config.toml
n_layer = 19
d_model = 128
n_head = 4
n_kv_head = 4
head_dim = 32
d_mlp = 768
vocab_size = 4096
activation = "squared_relu"
norm = "rmsnorm"
norm_place = "pre"
norm_eps = 1e-05
positions = "rope"
rope_base = 14100.0
rope_fraction = 0.5
qk_norm = true
attn_scale = 0.177
bias = "qkv"
tie_embeddings = false
parallel_block = false
extras = ["some layers without positions", "some layers without attention", "local attention windows", "shifted keys", "exclusive self-attention", "normalized values", "capped logits"]
init = "uniform"
init_std_qkv = 0.0228
init_std_o = 0.0
init_std_up = 0.0228
init_std_down = 0.0
optimizer = "cautious_adamw"
lr = 0.00182
lr_mult_qkv = 0.4
beta1 = 0.9
beta2 = 0.99
lr_head = 0.0081
warmup_steps = 451
schedule = "wsd"
decay_fraction = 0.63
decay_shape = "linear"
final_lr_fraction = 0.05
batch_tokens = [8192, 16384, 32768, 65536]
seq_len = 384
doc_mask = true
train_tokens = 137600000
steps = 5718
dataset = "wikipedia_en"
Each number is 128 + 24 x the weight over its row's rms, rounded and kept within 0 to 255. Layers, rows and columns count from 0. Numbers have three digits each. The size before them is the row's rms in percent of the matrix's.

# up: layer 15 MLP up, 768x128, rms 0.0751, rows 53-72, columns 64-127
# down: layer 15 MLP down (transposed), 768x128, rms 0.0723, rows 53-72, columns 64-127
up53 102:104124122131167115115126125114131089135134093118139127134101111126095125138085150100136132128125149135109142107158208103128154072171157136168137145123146145138085121147092068121117140154109133
down53 105:125146147124132096103149119102143114151096130147142118128131128077120088155094121144120096124105123093153128098143126167116113150152079156155115105116149105118105164109138117151087192119137089
up54 089:150098097143098130127143134166106157099130145105126119128122125115107187177047165137101112131141102132164108113109131096114120078152144141134151072118142114156127142163127129156134099128086156
down54 089:154112135133144120131200051160130107116159142160151142096122141197125093086157113147137162148149119168101138138149129113112160153085149113103144114101143128124140084136140177088140099147122107
up55 107:145147151148108058163116134150139122101163089150144124139115156168148103128127111173133130114122091130164162127108135133172154127114141178113151104102151103124118145081095088152103144111131137
down55 102:103132108130128137128145115136138188164122139179108147136133139125156124160107106133143130091104131153117111130103135096127147076143132070123149131174153119122080100127142118122087141088167100
up56 108:098121159132159121146116157145096082170159130103127085141121162134093139130143140108105122138159102127122122137124110133156144092126114172144113095149126149121094106102094117135107148149149172
down56 103:165101126109144121107103127135094096121126151109132122139103138126135117123089135086136144100090110164100124144145116161137100179113052147125100120132150144129137126102113146084095141112097104
up57 086:114114125118173126105116096179112128134117131128119139158132145122154118181123096122104098169179133151146137114151089125131107101109118144115139146127106132174116111109124109104140141147106127
down57 083:134158109119127144131120113159115119132108103188131095111115117143117121091101146152155117111133117123126074147167086131103098168138128076134136101114164178122126111134146115150128149125122113
up58 103:114144105119164090143148129143132123158107128153084118112118104146104109170091120119131127122115113108095154079121139134117156132144172169127153114094130138117112162122119125142146137135134121
down58 103:117118089136105120158153125086137112143163149133137160109108119083137095138133144109127121121156159116105122147115074132106137136104142115113154160110146135073100106156120122090176093149139122
up59 107:125065122133145145142174158150079159139123099107165092151138108118107116130119126105100123129100145138116126087144128129125148100158177152126131148123108113123113185132168133143123135126138168
down59 105:085100124113133115144170107147104157092108128096096088118119114168115140143122120176119137129110112121106115155119149097139117083120119138114088142157166166139071162154126122155121139090149090
up60 112:061110143155137123082107125150130120081143143136160143126143120122119119127151164175171155131111130159153144129116145117169142149101142085126144129103110121106107125131144131136087101103130122
down60 112:124111162086142116144117148038111107148131093142121087144109155123149163145135127113117136146122086143090108110156137111125156121134123141105187104106157108118151133117111146141135197096123167
up61 100:131107126162132132120156102138156144100137099126139097109128088153101087181134150153118122131157136150136172137111107107159144146136143120136102133140116129128117131123123115160127110140089125
down61 099:116124130156109128172117120117097144146089148075079156092152166156122137128104147098140135112133125121108111159106153123100115155159124093162133106129123135114091117159139182061144095158114111
up62 117:145130107135142108165118179175142139129117109118129080116138108117120137148133126092104105104189104132125143119162161103125154168117118130127195106115099114105105117104119135173094160097122136
down62 114:130148092100159121134156109094110133149182091117133146163160097125161110115099093124152116118123128067151093167112101163114149153131148083098149135126131090115135166099152093123137162171086129
up63 103:104110137103101129087120167159119145143141113115120118186139157115149143116151127159115110109165136134146160144133123134143086132093133094153127133103110107159108149131113124178141134131081117
down63 100:110145103151115119158103142146091165137144124142123128084128129093112092112093130148135182122082108116110140099095167149134138187153151147103118101097139139158105120094135081119116128086150089
up64 095:165151110162091114151164138122104131110134117108110113134107119158127095147145097144113099164144090179106139122140124145104103128109123169118164100091154078159128139114150071127086126120087145
down64 093:108132139147121139154116137154139118096114159168108154145107126153130072136117128138113154074142146126123106140097112130126133126149154144142125138142107131114220117166132135125126132147112099
up65 093:102116163128129101152147153111107178128148158081126126125126132116072127122149119069112158140146102100133138121128165124093142179123123096109114139140134105153113142098116138142100143133038140
down65 094:145164120130146173168145094185093165090114110074131147099115141194148200124098124139116141134103103118149117120135111118144134146100109112091143133138107121119137128109114123144139106132108141
up66 115:124117162166167160115117115138143122102133103143115134135139127140106141196140137136098098136167152161132136127162157087175145144152120133146132143137098114104095089096167118102130113134125132
down66 115:165144129145107093132149114111096132166131146144095133143101155148129129123141133130067073129092103135146175113156127134118118145110156141093088085131113105130123137141149141127173175112143125
up67 105:133104120073126135094129136114150104150067119108103100143149147141159084144120133107140148138150127135143154130129098133125118097120142109133145111175157094135111120144082084172153120149110128
down67 087:133154082092125110131140093149129138105097127141155149129116152124160067111114100118168186119159153112129078137131081129067057127135118131112088135142127164148171152142150111118153103132125115
up68 099:140116082133088135122107169166115110150130129114190104106156098122107124152093099154148073159164143120087139132154117130101109107174133132144131093096106112133114161123159122107088136145122139
down68 100:136126130128130106130092121146123116129121155130104151143125104117116108118189123103095109153137198159112099091149148131112128107127177135103178128135089078148115132139111154110119086131129125
up69 087:144108113158126120125126131129143171126062104116120149149108138109149104152151121115130163162112131150184159123146109124162174137131165112138101095110095065150101150144164145099141123085150115
down69 087:082181152133145125149116151110146108069153130146148150155097130117122153079108104134137143111121156097134100158129139118091114135096146142109124147096139128144170153126128133122143143166126122
up70 096:127139103174103128163153186139136076145120081120123135107094133155122088113112123123132079170149131123144164125111105117150111126143121127153142121132156089131101138101125115106116155090112161
down70 095:123147146128089149138167125154182155135150127148100123163125123148133112133130132111144129150123134120138133151132123088163126122177130128127090117161108111131110126113124109137122124132121113
up71 096:167111129115116095094129123187155125156112129122121153091148130115118121130122113149147123131130106164093182123180135109130142109106151124111115149165154127110119159133114165129112111106053110
down71 097:130131118097166108121116152132111184109083065135132152104143149075112189134149141094135115117114132140146136150107149145169131160165132153166124109170137142083142129095117118098147132096148123
up72 087:175156121142078096151138130151124112119115101166113111134120114132131127124111109114147083145146098150128114127134111119115107155143126095135086130064150100133124130168174085093137134137073152
down72 088:120157106101151133149077067155133128089142157122123160168157089114149123131120125118104144126160129102163136153117101112146113163133098140142172139145153138136229108158100185125152098112131116